Weights of a small GPT-style language model, trained from scratch on English Wikipedia: no biases in attention or MLP.
Each number is 128 + 32 x the weight over its row's rms, rounded and kept within 0 to 255. Layers, rows and columns count from 0. The size above them is the row's rms in percent of the matrix's.

# layer 7 MLP up, 448x160, rms 0.07, rows 177-205, columns 80-159
size [106  99  97  90  99  86 111  92 103  91 113  95  95  95 102 105  98 111  93  97  99 102  98  90 106  97 112  94 105]
[[105 123 122 104 147 139 129 180 123  77 134 119 109 143 109 103  93 129 193  58 159 130 149 125 141 117 123 138 113 119 100 200  94  35 123 145  96 112 173 125 142 110 154 129 189  95 139 144 135 152 156 121 176 162 127 176  62 145 117 121 110 162  90 137 126 167 130 145 180  43 125 114 127 104 134 143 164  84  91 102]
 [113  68 128  98 123 127 108 127 133 111 108 154 106 156 108 147 156 156 145 149  60 104 131 122 168 144 117 125 121 194 169 134 132 106  78 146 121 112 158 182 112  93 150 159 141 172 120 162 127 181 164 147 162 101 136  96 133 169 105  89 143 123 156 192 128  85  67 105 156 143 137 161 126 165 150 143 114  96 116 120]
 [ 89 124 161 123 164 178 112 103 160 169 102 116 139 138  59 156 104 166 141 149  89 122 182 109 101 173  89 143 134 157 131 154 127 103 122 162 124  99 166 129 124  84 128 157 119 156  86 172 146  77  59 176  97 149 138 113 140 140 148 162 147 155 152 128 118 177 149  30 121 141 146  86 143 157 155 124 135 124  96 197]
 [184 144 159 136 104 128  94 106 144 167 141 170 155 109 138 117 132 127 123 108  93 130 133 117 138 132 141 144 100 150 121 138 119 118 168 144 147 116 118  78  92 127 126  94 124 145 143  96 146 173  95 146 137 169  79  80 131 153 162 153 178  82 162 137 172 113 129 113 132 216 125 137  76 170 123 139 117  84 103  84]
 [137  40 163 132 134 112 145 130 110 197 165 105 121 104  70  99 124  94  79 123  71  76 122 194 101 122 127 116 110 154  75 153 152 162 155 185 173 158 145 130  99  92 164 126  96 123  74 165 105 117 136 111 192 142 134 150  83 127 175 151 162 111 122  78 149 103 114 139 111 179  98 141 164 141 162 139 107 140 128 138]
 [144 110 136 156 132 101 111 176 121 167  66 139 149 135 103 120 118 113 127 125 115 106  73 102 151 104  31 173  35  96 123 109 115 127 144 170 184 140  84 105 123 100 101 154 138 147 107 168  92 115 136  93 150 132 107 145 116 111 140 112  75 166 146 178 111  98 113 199  63 206 103 101 196 103 138 137 149  34 144 116]
 [ 51 156 181 174 103 115 176 151 136 111 155 165  91 102 105 161 136 124  38 120 163 149 151 165  70 138  71 179 137 159  97 145 143 149 105 159  71  92 145 117 153 134 107 130 166 176 110  84 145 142 158 115 116 120 106 104 148  77  90 159 189  97  96 180 126 155 180 134 140 137 115 121 141 124 109 130 132 143 150 112]
 [167 136  93 142 136 159 123 123 116  85 140 117 156 162 138  78 123 137 118 171 137 164  89  91 165 177 105 125 149 134 159 131 146  56 109 101  69  94 140 121 107 134 119 169 144 184 109 141  78 122  79  97 154 188 167  60  95 177 129 105 100 147 177 119  84  68  86 121 164 114 137 108  94 137  94  65 172 160 120 111]
 [106 137  96 189  78  99 146 103 105 118 158 139 161 120 147 154  95 110 117 182 139  94 151  86 119 184 154 119 151 125  80 122 131 117  92 134 100 107 153 134 124  63 112 123 135 123 102 151 149 134 189  69 196 102  99 166  96 162 100  96 123 155  83 152 128  89 144 127 174 102 127 175 106  79  89 151 113 172 133 126]
 [112 186 128 134  99 111 119 104  93 162 186 175 149 123 120 141 130 100 120 171 167 172 111 100 108  92 121 106  94 116 113  65  72 145 114  91 177 157 123 138 135 156 107 135 169 135 128  89  98 117  95 171 192 160 208 118  96 137 106 112 158 136 188 161 124 124 107 153 112 133 112 106  99 138  81 129 110 148  78 182]
 [149 151 108 151  83 136  92 103  83 111 108  79 142 171 173  98  79 148 169 138 140 142 112  63 154 105 117 127  90  70 122 162  91 158  79 144 114 162 124 181 103 159 144 130 181 131 156 103 153 161 102 137 214 135 120  96 160 146 135 101  44 156 146 125 173 120 116 114 116 171 109 135 161 175 108 125 160 144 125  99]
 [118 109  77 134 187 133 131  95 116  86  70 152 130  79 142  68 100 118 159 149  92  87 146 153 154 134 119 121 100 113 124 211  88 101 177 144 127 130 125 108  98 131 125  86  89  97 176 102 105  94  94 176  68 147 129 156 148 100 120 129 104  82 128 151 119 140 113 139 105 168 111 162  73 162 170 109 109 179 143 127]
 [142 134 138 182 149 136 124 107 157 136  86 181  94  75 141  91 139 145 117 155 160 108 133 173 140 147 175 139  91 127 156 103 124  99 108 134 117  75  71 169 158  93 152 113 100 114 180 139 109 132 161 139 134 131 106 151 151  91 162  86 126 116 114 124 127  65  66 115 173  57 146 144 148  70 117  94 156 126  94 157]
 [187 157 166 144 142 156 116 139 114 121 101 170  93 118 159  85 122 192 169 127 119 139 148 136 110 121 147 158  96 187 155 112  85 110 133  82  66 106 145 177 140 103 178 134 130  86 151 159 106  97 166 148  81  97 158 130 100  74  92 160 111 128 113 100 140 174 112 100  62  90 198 105  92  76 139 147  84 135 115 192]
 [148 115 100 157 116 157 129 158 138 150 119 166 137 126  87 152 126 165 157  84 123 127 114 129 133 104 195  97 199 126 185 111 167 136 199 185 155  51 110 185 166 121 127 135 165 156 158 123 137  53 181 103  96 146 140 130 143 118  97 113 147 147 143 112 170 154 104  59 164 181 154  50 134 157 137 146 129  93 138 146]
 [122  97 129 130 134  69 119 156 113 135 149 148 164  99 139 145 135 121  91 119 120 128 217  66 175 132 181 125 114 104  70 149 148 129 113 156 230 137 128  85 124 120 130  75 167 133  87  90 107 155 184 151 138 113 140 117  98 134  78 137 133 116 136 127  94 129 142 145 142  97 166 159 163 156 176  98 141 159  61 131]
 [167 153 154 172 131  96 120  95  82 115  95  97 129 106 193 162 130 118  91 224 133 145 151 131 149 110  81  99 133  91  99 110 161 156 105  63  93 164 116 104  88  95 131 126 148 137 115  87 136 185 153  85 188 151 107 108  61 122 124 138 143 135 112  88 166 108 120 117 155  96 137 127  72 122 170 134 126  96 133  91]
 [ 85 103 142 116 179 143 110 115 187 177 111 109 125 160 103 114 140 150 145 137 128  93 131  98  98 135 129 144  98 179 132 125 122 207  99 146 180 101 111 151 142 158 107 109 122 132 180 134 132 158 147 144  94 129 160 115 126 181 128 131 116 151 134 144 116 135 143 170 169  97 136  98 107 106 133 118 117 138 152 114]
 [ 67 118  92 161 141  55 144 112 148 155 136 135 193 121 115 170 118 121 186 115  95 135 154 146 149 159 115  95 170 132 177 163  55 159 161 139 172 138  95  98 170 126  99  98 149 108 121 155 179  69 134 130 123  93 110 156 167 129 161 138 133 101 134 121 195 128 117 131 142 149  66 144  96 188 160 203 174 136 110  92]
 [160 105 121 187 132 137 136  88 107  98 111 143 119 105 106  92 113 113 119 140 168 157 137 103 102 146  60 165 157 120  88 117 143 117 140 144 109 109  95  90 108 163 119 116  96  65 152 124 165 134 166 149 128 121 122 130 140  90 178 129 107 184 142 144 134 125 132 111 134 158 123  86 152  95 146  86 143 128 143 119]
 [ 70 126 157 152 120  95 165 132 118  93 125 152 126 203 126 166 169  87 112 136 110 114 143 117 170 145 153 125 107 112 122 125 111  74 191 106 146 119 155 132 102 151 119 148 164 112  90 123 150  86 136 167 114 113 127 163 119 171 142 123  93 171 100 118 154 138 108 122 102 158 148 167 126 186  53 126 185 103 125 104]
 [129 153 155  97 122  98 227 103 130  63 103  97 126 149 111  88 155  91 126 112 113 127 121 158  74 144 138 101 117 158 123 153 144 135  73 107 128  97 113 110  77 136  87  86  73 153 133 116 158 148 151 109 181  91 102  51 145 118 179 178 113 129 188 146 157 124 161 116 125 169 110 119  84 101 142 160 148 121 112  90]
 [125 129 143  90 141 136  89 129  68 126 108 144  84 127  89 152 100 141 101 199 130 114  77 112 154 110 123 120 103 121  85  73  81  76 148 156 167  93 124 172  92   0 114 117 132  90 116 168 108 122  88 183 110 148 162 156 118 153 138 160 136  50 141 131  76 176 186 161 121 152 142 178 106  90 118 145 118 183  60  97]
 [109  51 141 125 163 155 127 109 176 178  72 140 113 201 107  79 112 149 126 107 102 130 111 153 163 124 143 109 113 159 117 119 114 121  88  78 157 141 146  84 139 129 104  68 117 150 143 108 131 132 125 122 177  94 109 129 140 110 196 207 180 172  90 128 144  92 116 156 179  38 120 144 149  93 113 115 128 145 171  68]
 [137 124 111 106 115  97 160  89 164 117 147 135 130 174 132  87 113 124 117  76 120  89  81 149 112 163 174 109  92 163 147 157 156 137 166 165 134  94 121 108 180 163 143 137 138 137 163 111 144 200 147  97 180 122 121  97 124 116 137 103 131  54 109 107 145 160 185 138  64 166  83 118 154 176  63 131 177 136 178  89]
 [ 50 143 126 131 151 126 166 132 113 122 139 123 119 100  85  87 109 129 139  52  86 131 142 114 175 157 171 112 164  75 167 136 143  46 119  96 115 108  78  78 108 141 167  99 109  89 180 117 160  93  96 169 109 113 113 147  90 168 193 155 123 132 129 114 114 153 100 166 140 103 167 100 120 177 112 145 151 127 133 169]
 [105 114 194 120 158 118 154 149 148 106 130 114 136 156 139 142 134 127 141  97 180 131 156 116 113 164 152 102 129 164 112  84 150  94  97  91 107 163 168 160 130 131  87  76  81 177 177 158  99 141 111 143 101 138 126  92 143 103 103 105 151 134 156 168 176 127 133 184 152 103  86 138 180 132 105 146 113 122 114 168]
 [126 159 128 185 122 156 190 122 132 195 118  92 115 154 168  95 118 100 119  91 123  88  91  98 132 155 104 136 179 112 112 119 117 144 160  92 127 118 163  95 105 132 175 135 113 167 145 130  26  80 148 103  96  67 123  72 101  92 105 102  65  98 151 144 116 119 143 124 130 108 171 158 136 114 138 152 149 133 153 143]
 [100 130 121 188  71 115 167 104 113 106 115 100 154 217 138 116 140  99 146 105  91 130  64  53 181 142 162 121 136  60 142 146 157  84  98 135 130 120 138 177  79 137 136 102 138 113 160 146 121 128 134  90  86 104 108  98 140 168 114 164 176 131  97  92 149 135 131 177 139 109 132 108 144 208 132 183 160 123 160  80]]
# layer 7 MLP down (transposed), 448x160, rms 0.06, rows 177-204, columns 80-159
size [101 100  97  90 102  93 110  90 106  92 109  97  94  93 105 108  92 101  90 101 100 101 104  90 105  95  95  91]
[[148 161  94 126 107 106 115 126 137 123 106 111 160 116 113 130 149 140 105 110  96 130 108  84 147 146  91  83  83  99 113  39 255 200 126 166 145 128  90 122 133 106 126 161  87 118  94 188 125  85 116 157 160 183 160 113 170 107 161 151 166 135 155 175 171 173 121 135 145 151 160 117 158 133  92 110 143 119 159  92]
 [132 121 178 141  99  88 152 135 114  79 185 148  87 119 188 132 141 112 164 120 148 148 183 123 117 113 134 100 192 117 139 173 128 102 141 120 112 146  78  74 152  60 115 106 169  96 124 137 134  72 140  51 102 120  81 161  86  57 138 160 100 129 129 113  91  61 179  98 135 103 112 119 131 160 103 148  90 130 124  98]
 [135 148 111 116 200 152 144 177 150 132 107 202 146 104 140 136 158 211 117 127  83 178  97 105  87 111 112 128 107 126 155 106 113 123 113 121  81 109 105 158 133 130 132 122 161 129 123 135  92  85 135 126 121  98 112 185  87 171 116 163 186 146  66 151 128 110  77 105  77  80 127  93  88 153  70 112  93  82 159 109]
 [ 94 106 145  77 127 171 168 125 111 146 144 107 106 100 105 124 176 140 161 158 190 127 133 151 153 124 138 128 156  94 124 155 106 124  88  85 144 106 205 161 144 112  96 157  68 141 128  79 104 112 138 128 109 133 100 125 113 123  53  71 117 191 129 191 109 153 124 154 147 141 169 135 145  84 151  81 170 187 155 199]
 [ 99 134  84 145 128 153 116 137 123 140 113 125 107  82  73 183 137 115 126 134 175 117  89 142 126 133 130 141  98 114 143 165  93  89 155 141 150 181 166 105 124 114  83 145 155 136  96 112 136  73 189 142 106 113 121 194  94 171  83 144 168 141 128 145 145  93 126 110 118 146 146 151 144 144  91 112 173 151  82 148]
 [125 165  94 109 155 179 144 101 129 157 120 131  98 162 158 192 193  95 150 109 113 129 130 145 149  94 171 106 179 121 107 164 183 123 186 163  69 143 124 105 101 139 154 115 136 145 120  97 119 141 100 125 135 115 153 118 122  98 124 113 125  49  61 102 135 206 161  77 151  70 170 153 106 169 114 132  92 150  98 130]
 [147 197 143  78  92 180 116 185 189 122 143 147 124 152 162 180 117 104  54 107 164  97 144 152  98  77 139 100 154 177 133 111 135  92 128 106 122 136 130  94 155 121 105  43 131 102 112  74 116 111 118  99  93 102 142  84 111 172 161 140 128 112 118 195 113  40  92 136 145 101 122  99  92  99 101 181  92 173 145 109]
 [142 161  89 152 119 124 101  95 119 113 109 102 129 119 124 192 107 108 135  89 148  88 179 189 139  74  86 174  91 109  62 187  87 142 106 151 101 158 109 119 175 182 111  75 154  72 153 115 129 159 111 165 100  77 107 145  87 157  96 155 133 164 106 138 128  84 167  85 116 126 152 128 102  97 149 173 122 144 128 128]
 [132 166 107 124 135  92 159 149 135 172 191 113 114 133  93 204 145 138 120  89 110 143 118 135 112  61  99 168 118  78 168 160 135 148 197 101 138 148 154  75 123 129 120 131  89  82  45 136 114 123  81 123 125 155 100  99 147 128 115 163 164 151 122 133 148 225  98  76 101 157 190 132 123  88 129  75 123 138 121 160]
 [107 174 140  74 127  90 144 135  76  90  51 102 122 142 165 124  98 136 156 148  73 168 142  97 156 111 157 148 143 134  81 159 155 149 115 178  70 105 127 152 141 149 144 207 117 160 136 194 149 116 227  82 114 162  51  96 128 131 129 159 125 156  88 147 139 197 145 141 143 170 156 118 135 105 156 122  85 154 123 105]
 [150 135 115  79  91 159  47  89 163 126 116 145 155 157 164 123  95 136  86 100 125  41 121  75 103 135 102 164  95  68 107  83 166 137 145 158 106 142  95 113 111 137 109 124 155 148 154  97 171 142  74 121  95 201  49  99 124 172 131 116  99 135 155 148 160 129 163 220  58  97 160 156 130 147 156  98 124 144 165 122]
 [142 134 133 106  74  87 106  93 174 181 119 131 167 179 133 115 125  92 103  93 121 138 139 161 115 109  79 193 163 165 142 112 107 144 145  76 114 113 172 167 140 102 110 105 152 146  66 122 160 172 135 140 114  96 131 118 153 166 162 123 130 165 122  86 129 160 111 126 155 154 162 167 176 118 110 126 200  80  78 134]
 [165 135 130  72 107 110 122 145  83  97 158 112 129 129 100 143 121  90 178 113  88 157  37  73 131 114 141 125 106 143 131 149 127 134 176 160 167 109 166 168 144 110 165 161 146 131 104 160 125 178  53 138 138 134 183  87 127 161 131 164 164  86 156  59 116 142 133 119  76 145 107 123 146 104 122 131 176  91 118 109]
 [152  68 123 117  84 125 169 160 153 101  97  79 133 102 104 148 162  93 113 102 156 134  43 141 156 135 117 120 149  99  56 158 169 170 135 193 162 155 100  80 107 137 100  74 156 107 108 124 100 155  93 155 122 148 146 159 142 168 131  91 150  84 101 158 144  84 172 134 136 147 113 119 136 177 131  86 172  86 120  19]
 [102  81 150 136 114 151 116 147 102 104 153 112 102 166 135 122 116  90  74 161  79 102 106 109 167 102 109 157 131 116 109 151 136  80  56 111 136 197 159 103  78 138 175 117 130  76 116 130  77 157  92 121 140 117  80 108  94 161 136 137  66 113 110 107 105  96 143 207  99  92 107 140 150 145 135  82 139 154 110  90]
 [156 180 122 125 107  90  93 109  85 198 107 152  89 125 156  86 138 151  99  94 197 118  91 101 115 116  89 129 105 123 114 133  95 111 105 121 114 115 158 140 181 152 122  98 136 119 129  73  78 155 153 135  38 102  95 138 154 177 106 148 146 178  48 142 108 131 135 141 127 127  96 146 105  55 117 156 166 117 130 111]
 [117 189  91 118  92  83 144 129 158 137 172 143 107 174  90 179 101 128 143 126 136 141 118 122 120 121 117 152  32  98 150 124  88  90 131 235 137 132 121 131 125 145 118 127 107 100 103  78  58  95 153 129  81 112 117 135 135 141 124  77 145 120 117 128 166 115 172  92  97 166 141 123 119 128 121 167 135 123 114 150]
 [142 120 222 124  87 133 111  95 110  92 124 106 189 136 116 120 125 157 118  88 150  72 131  93 140 114 157 143  81  73 142 121 108 162 143  94 100 109 151 123 175 206 141 169 140 158  94  81 154  98 138 136 105 147  96 142 155  82 174 161 126 186 111 128 125 114 150 102 128 144 137 119 139 137 144 127 182 149 165 136]
 [127 166 192  95  96 184 131 137 100 155 149 152  92 117 105  84 115 125 127 204  95 109 159  76 112 148 191 119 127 132 128  86 179 121  97 102  92 104 169 187 137 162 140 122 110 166 122 129 122 145 140 116  80 157 153 119  64 134 125 179 129 104  92 121 103 122 166 114  76 130 192 137 141 121 149  68  92 114 145 129]
 [145 175 125 109 129 115  56  70 101 191 122 156  95 167 136 193 117 122  77  88 112 102 115  79 179  97 172  80 167  85 157  73 105 124 105 137 167 135 113 178  97  45  86 140 145 125 132 116 143  96 170 133 121  94 172 145 121  81  90 151 129 120 147 128 137 100 135 188 141 165 165 110 139 169 111 149 104 156 165 137]
 [174 104 104  90  74 114 134 140 147 139 122 108 145 133 113 163 125 110  96 204 192  92  91 149 140 128  73 129 159 117 145 142 108  89  77 171 154 170 152 128 172 122 124 117 100 142 161 102 121 146 150  47 126 114 145 119  91  99 177 110 100 192 121 153 136  77 187  35 123 105 127 104 146 138 163 116 125 115 121  99]
 [120 160 100 133 126 118 140 149 151  97 130 155 129 146 141 150  86  76  99 155  77  50 184 149 130 170  35 115 131 148 143 128  58 116 120 160 139 133 144 151 100 179 119 159 186  96  88 105 122 140 166 108 149 151 152 112  79 140  91 140  91 189  60 143 152 106 160 152 173  78 104 130 184 109 172 155 126 159 139 173]
 [174 129  76 142  62 162  90  92 151  92 136 116 137 113 142 130 131 160  81  81  98 139 102 145 116 133 137 101 147  89 120 151 150 171 140 150 128 106 147 129 180 245  96  72 114 173  98 125 160  79 122 125  85  91 114  91 144 103 109 110 107 129 149 121 136 116 105 182 132  87 116 146 157 165 179  97 143  65  72 139]
 [145 168  76 108 120  90 152 146 131 149 141 128 137 137 167 151  96 110 125 128 157 188 156  96 116 149  63 155 153 123 136 147 161 158 173 135  60 133 116 133 149 125 114 122 128  93 118 119 104 147 130 144 111 120 115 127 181 143 135 127 104 136 159 164 117 133 194  97 130 173 118 156 107 172 133 118  98 152 134 153]
 [ 44 145 189 127 141 157 132 162  66 125 171 139 129 136 155 187 152 130 157 138 154 105 119  87 183 152  75  95 202 110 146 129  93 148 166 141 139 138 130 134  90 115 184 175 156 143 159 176 151 100 137 132 139 111 163 126 140 162 144 159 116 186 181 146 123 122 179 101  92 116 138 146 113 143 124  98 171 147 114  65]
 [165 137 146 158  89 164  83 115 107 143 122  92 120 144 131 128 139 184 119 118  95 125 143 139 102 114 125 176  80 165 146 131 125 153 141 167 126  93 137  84 105 105 152  95 170 149 136 102 141 167 113  85 156 132  92 106 180  53 128 173 123  95 166 121 145 134 169 129 157 156 158 161 120 146  67 148 133 211 106 156]
 [176 115 113 114 106 122 138 186 165 130 138 131 139  94 155 184 134  94 111 170 117  86 151 187 104  92 123 175 138 141  90  73  88 162 128 135 122  94 118 133 113 180 115 118  96  91  22 112 104 136 139 134 189 116 145 146  87 190 147 144 170 107  57 141 156 138 174 144 154 108 151 155 130 146 106 124 141 120 131 149]
 [119 118 131 103 174 130 145 103 160 152 135 173 102 105 118 125 177 164 152 144 133 155 129 164  88 145 155 110 127 146 127 172 141 126 152 117 134 106  72 160 162 147  92 122 101 190 158  86 149 135 120 174 127 169 196 222 113 205 166 141 144  89 139 134  89 137 185 110 129 137 112 186 141 143 118 150 105  91 116 101]]
# layer 7 MLP gate, 448x160, rms 0.0692, rows 178-205, columns 80-159
size [106  91  97 105  84 109  95  99  90 103  87 101  98  96 101 104 110  93  99 104 108  99  95 109  96 107  97 100]
[[136 198 126 179 105 146 129 129  98 168  81 126  92 109 129 131 168 119 108 132 153 105 146 186 107 128 139 129 104  85 130 102 147 129 152 102  99 193 152 197 170 152 161  34  87 153 156 120 115  95 112 162 110 161 129 144 142 101 171 130 161 152  89 174  77 126 195 134 145 109 154  84 131 117 136 132 121 147 131 173]
 [119 171 152 127 106 126 138 150 127 153  59  96  74 104 147 115 102 168 108 140 124 137  80 106 131 120 161 113 149 183 170 107 137 129 130 113 172 115 171 145 133 161 115 133 130 119 114 123 134 164 148 163 134 162  51 109 132 114 105 116 122 102  50 132 187 127 126 128 158 106 101 173 108 127 163 179 151 160 154 120]
 [137 135 138 130 162  85 131 168 163 181 132 161 123 105 139 155 167 182 116 122 110  99 132 137 193 114 137 162 102 186  86 115 133  90 134 132 124 103  81 115 115 101 167 109  87  77 113 122 140 146  55 119  97  88 161  94 128 100 193 215 141  54 136 119 121 133 132 136 123  68 142  67 133 151 107 103 100 136 129  93]
 [127 168 155 176 151 147 152 108  91 163 103  86 126 135 119 123 166 147 158 111 146 125 120  74 182 163 162  99  86 145 112 128 118  76 134 153  96 180  51 188 131 101  96 162 146 163  87  75  74  88 150 170 145 120 124 213 107  97 146 119 178 123 171 103  83 164 160 134 161  76 133 164 200 119 104 139 156 155  95  75]
 [174 128 100 127 101 144 132 176 119 161 151 136 165  88 131 159  78 156 117 116 162  93 131 120  97 174  94 133 136 143 146 117 135  86  95 165 145 169 131 124 161  58  78  65 102  82 116  93 141 156 140 113 121 116  80  89 170 134 126 176 188 100 188 125 149  91 115 114  79 143 153 156  77  84 108  98 139 136 140 107]
 [123 155  91 129 192 133 123 162 186 139 187 153 142 162 135 121 224 199 159  99  82 113 235 127 161 122 115 129 121 159 135 158 184 135 156 140 142 127 119 130 132 135 152  83  94 156 122 115  74 116 166 128 136 154 137 170  99  96 157 117 138 142 170 163 104 160  88  96 162 127 133 119 127 151  57  89 118 116 128 117]
 [131 156 153 115  50 116 127  84 131 119  70 151 112 117 105 108 152 151 131 171  83 148 135 170 160  86  99 155 177 131 105 130 129 153 118 116 128 148 144 163 160 129  91  86 157  93 141 104 123 172 126 210 115  29 116 116 162 137 128 147 129 143  88 142 132  83 140 176 125 132  82 200 151 139 148  82 123 122  99 188]
 [108 158  81 128 116 150 142 107  70  83  53 103 155 198 160 134 117 108 142  79 111 122 133 147 185 121 177 177 163 183 176 158 143 116 131  92 193 159 142 120 106 141 106 107 150 115  81 135 111 100 140 105 129 181 134 115 113 126 119 129  63 117 162 115  88 145  79  89 110 203 156 127 131  96  91 149 155 144  66 154]
 [145  90  72 152 138 129  94  95 113 119 145 136 153 111 204 208 207 107 155 141 180 161 129  91 127 123  81 157 137 136 144  95 110 113 192 140 116 193 132  90 152 169  98 118 126 112  87 119  91 126 148 167 139 132 161 104 150 128 136 118 180 110 211 136  34  92  59  81 157 143 144 126 132 109 110 183 111 141 157 130]
 [122 143  99 163 165  96 131 117 146 141 124 140 153  71 128  99 165 153 104 128 181 172 126 107  50 130 126 163 128 126 145 143 178 182 140 169 107  90 168 178 179 191 138 103  77 143 125  82 142 136 143 120  66 167 151 153 162 157 105 119 104  92 133  76 148 141 138 131 103 134 114  60 129 120 144 128  95 134 120 140]
 [148  72 112  68 167 123 118 111  94  78 123 135  72 138 113  98 166 114 130 153 152 133 134 151  97 115 136 206 135 123  95 181  78 117 134 146 101 123  89 105 161 117 143  70 122 162 131 101 127 170  94  79 105  87 216 119 137 163 125  98 141 171  99 125 146  81 117 132  90  78 123 166 113 125  78 120 198 120 153 155]
 [187 130 189 125 135 111 122  50 158 131 117 124  90  96 119 140 153 129 167 115 162  98 152 119  93 120 145  94  89  73 104 164 125 106 123 142 135  80 116 133 138 116  96 158  92 126 158 159  97 116 141 127 113  94 141 145  80 128 155  48 114  66 166  71 143 138 112 170 161  31 127 171 170  99  65  84 176  86 123 147]
 [ 76 130  99 166  66 122 125  59 204 118 141 105  77 175 131 130 145  96 109  98  62 154 169 148 154 179 133 140 132 129  99 174 130 111  97 100 151 150 163 126 175  49 123 141 112 137  95 103 136 133 162 120 103 167 141 123 138 153 131 115  65 135 102 154 177  91 196 161 139 123 108 146  73 120 113 185 136 175  92 184]
 [142 125  82 139 120 142 105 112 193 164 145 118  37 142 140 137  98  88 135 127 142 114 118 110 112 134 192 120  78  87 159 116  97 101  90 171 134  70 179  85 136 119 119 139 153 128 134 105 128  92 128  57 148  86 133  96 196 136 116 142 138 170 164 103 172 162 147  49 115 157 158 106 190 134 153 120 134 141 116 115]
 [129 162 146 132 145 156 152 138 175 114 161 102 139 122 176 184 106 127 144 123 130 119 130 130 129 153 129  75 142 127 107 173  98 131 137 173 136 129 159  98 135 208 101 188 185 145 138 145 130  92 137 127 152 127 158 140  96 111 100  93 167 112 153  83 164  88 131 145  69  94  76 114 150 120  70 109 119 160 104 197]
 [ 87 110 126  84 128 120 163 153 131 128 123 104 163  78 121  98 134  96 138  89 127 138 126  74 122 131 131  44 135 209  97 124  97  66 171 164 162 150  31 117 156 105 109 164 103  93 124 147  85  98 143 116  92 127 112 131 100 148 153 150 115  62 112 119  77 125 114  65  76 141 141 126 151 173 152 149 101 128  46 152]
 [176 181 151 114  99 185 120 133 155  98 160 142 163 129 114 106 147 110 109 123 139 121  97 127 134 117 130  85 117 121 121 161 129  60 146 115  99 118 143  96 116 141 109 174 119 135 114 103 169 166 131 160 127  63  84 158 124 101 122 145 169 149 136 115 145  77 181 133  67 131  84 141  97 116  68 165 132 103 119 156]
 [ 74 100 101 161  93 145 103 118 174 148  74 131  95 117 104 111  86 197 121 146 147 107 124 105 119 129 136 110 129  93  64 158 221 109 131 119  65  93 128 197 165 124 129 148  46 170  88 178 121  89  75 137 131 135 123 153  84  86 123 136 108 151 160 103 121  99 173  78  25 149 157 159 144 143 101  69  40 105 113 113]
 [ 48 118 129 152 122  78 164 149 155 142 150 139 131 143 115 106 146 205 151 148  83  84 125 161 122 114 117  98 132 124  94 103 209 141 117 124  81  90 115 123 119 121 152 170  97 143  72 227 127 153  86 110  95 118 137 139 116 177 114 132 150  39 143 118 144 135 108 151 157 165 154 119 138 155 142  86  86 117 124 145]
 [163 116 121 127 133 122 116 121 139 146 165 191 116 150  88 132 127  96 166 121  92  33 167 100 100 112  92 116 130 118 135 108 115  90 123 172 168 129 124 104  92 139 104 132 188 148 154 165  87  89  97 172 167 121  98 169 170 159 134 101  70 171 175  96 155  98 113 178 167 151 140 160 135 129  87 146 118 117  75 127]
 [ 74 179 101 114 151 147 171 188  92 104 129 173 100 140 147  78 180  75 105 115 139 119 136  84 109 142 147  95 168 155 115 110  96 106 106 157 165 109  84 119 150 109 137 108 120  97 137  93 180 151 122 123 164 155 147 125 138 155  80 171 131  81 122 132 145 160 120 131 133 134 164 163 148 118 144 120  85 142 178  96]
 [ 53 122 152  92 160 141 184 119 160 102 129 159 162 107 117 142 169 109 127 162 146 112 156  76 127 134 147  82 154 131 100 119 125 124 172 180 179 178 130  90 135 138 139 152  64 136 118 130 104 138 136 109 129 134 116  92 182 180 200  95 125 141  82  84 129  75 111  93 141 141 117 133 133 150 138 178  83 162  92 111]
 [139 134 162 123 118 139  57 135 105 132  77  88 119 126  98 139 138 140  72 108 108 117 162  85 112 132 125 159 121 105 124 103 118 139 113 115 192 147  98 138  45 138 118 109 133 147 113 111 190 104 127 142 105 118 114 170  76 138 112 134 193 101 113  69 159 130 147 161 134  93 132 143 154  32 107 201 131  52 133 112]
 [142 130 119 156 184 161 131 130 120 121 137 211 153 190 159 126 113 144 127 100 156 158 120 121 118 126 130 119  98 103 116 156 103  99 121 150  96 149 149 180  63  97 108  86 128  70 156 115  98  97  71  45 137  68  78  97 149 138 152  96 135  70 116 139 164 167 125 132  69 186  70 156 136 172 136 137 153  97 140 164]
 [139  69 143 182 132 199 203 125 111 181  63 156  76  66 160  93 101  59 135 115  95 135 153 132 151  98 209 160 105 155 163 122 144 127 101 115 135 102 113 110 101 132 160 124 141 149 153  95 114 175 143 117 179 139  53 108 100  79  44 127 132 164 136 140 126 147 158 212 166 121  85 133 112 122 124 130 180 127 134 106]
 [182 158 116 118  79 101 140  82 161 116 110 113 126 101 125 115 144  50 109 144 164 114 153  91  73 118  70 163  72 156 114 107  87 133 141  92 135  50 135  94 170 187 164 147 140 131 111 113 141 109 118 104 190 105 138 196 105 160 120 107 148 115 113  78 181 142 157 121  76 100 130 139  91 115  88 118 140  55 137 135]
 [168 106 144 119 133  83 164 112 130 137 126  89 178 152 109 141  81  54 119  85 121 137  94 136 138 115 133 171 128  90 152  48  90 144  91 138 135 143 113 212 164 134 139  92 145  47 131  97 150 133 139 152 158 117 149 115 149 211 120 107 145 132 103  67 154  93  61 142 155 120 140 126  97 191 106 162 124  99 119  61]
 [154 138 119 110  94 136 118 126 145 149 156 146 123 101 106 144 159 177  87 163 134  82 132 167 140 146  87 114 137 187  99 118  73 118  90 130  99 148 137 183 126 118 195 177 147 166 197 185 123  33 154 176 183 110 164 170 148 147 168 162 157 135 105 126 103  72 178 101 116 100 132 118  96  74 126 141  91 103 162  70]]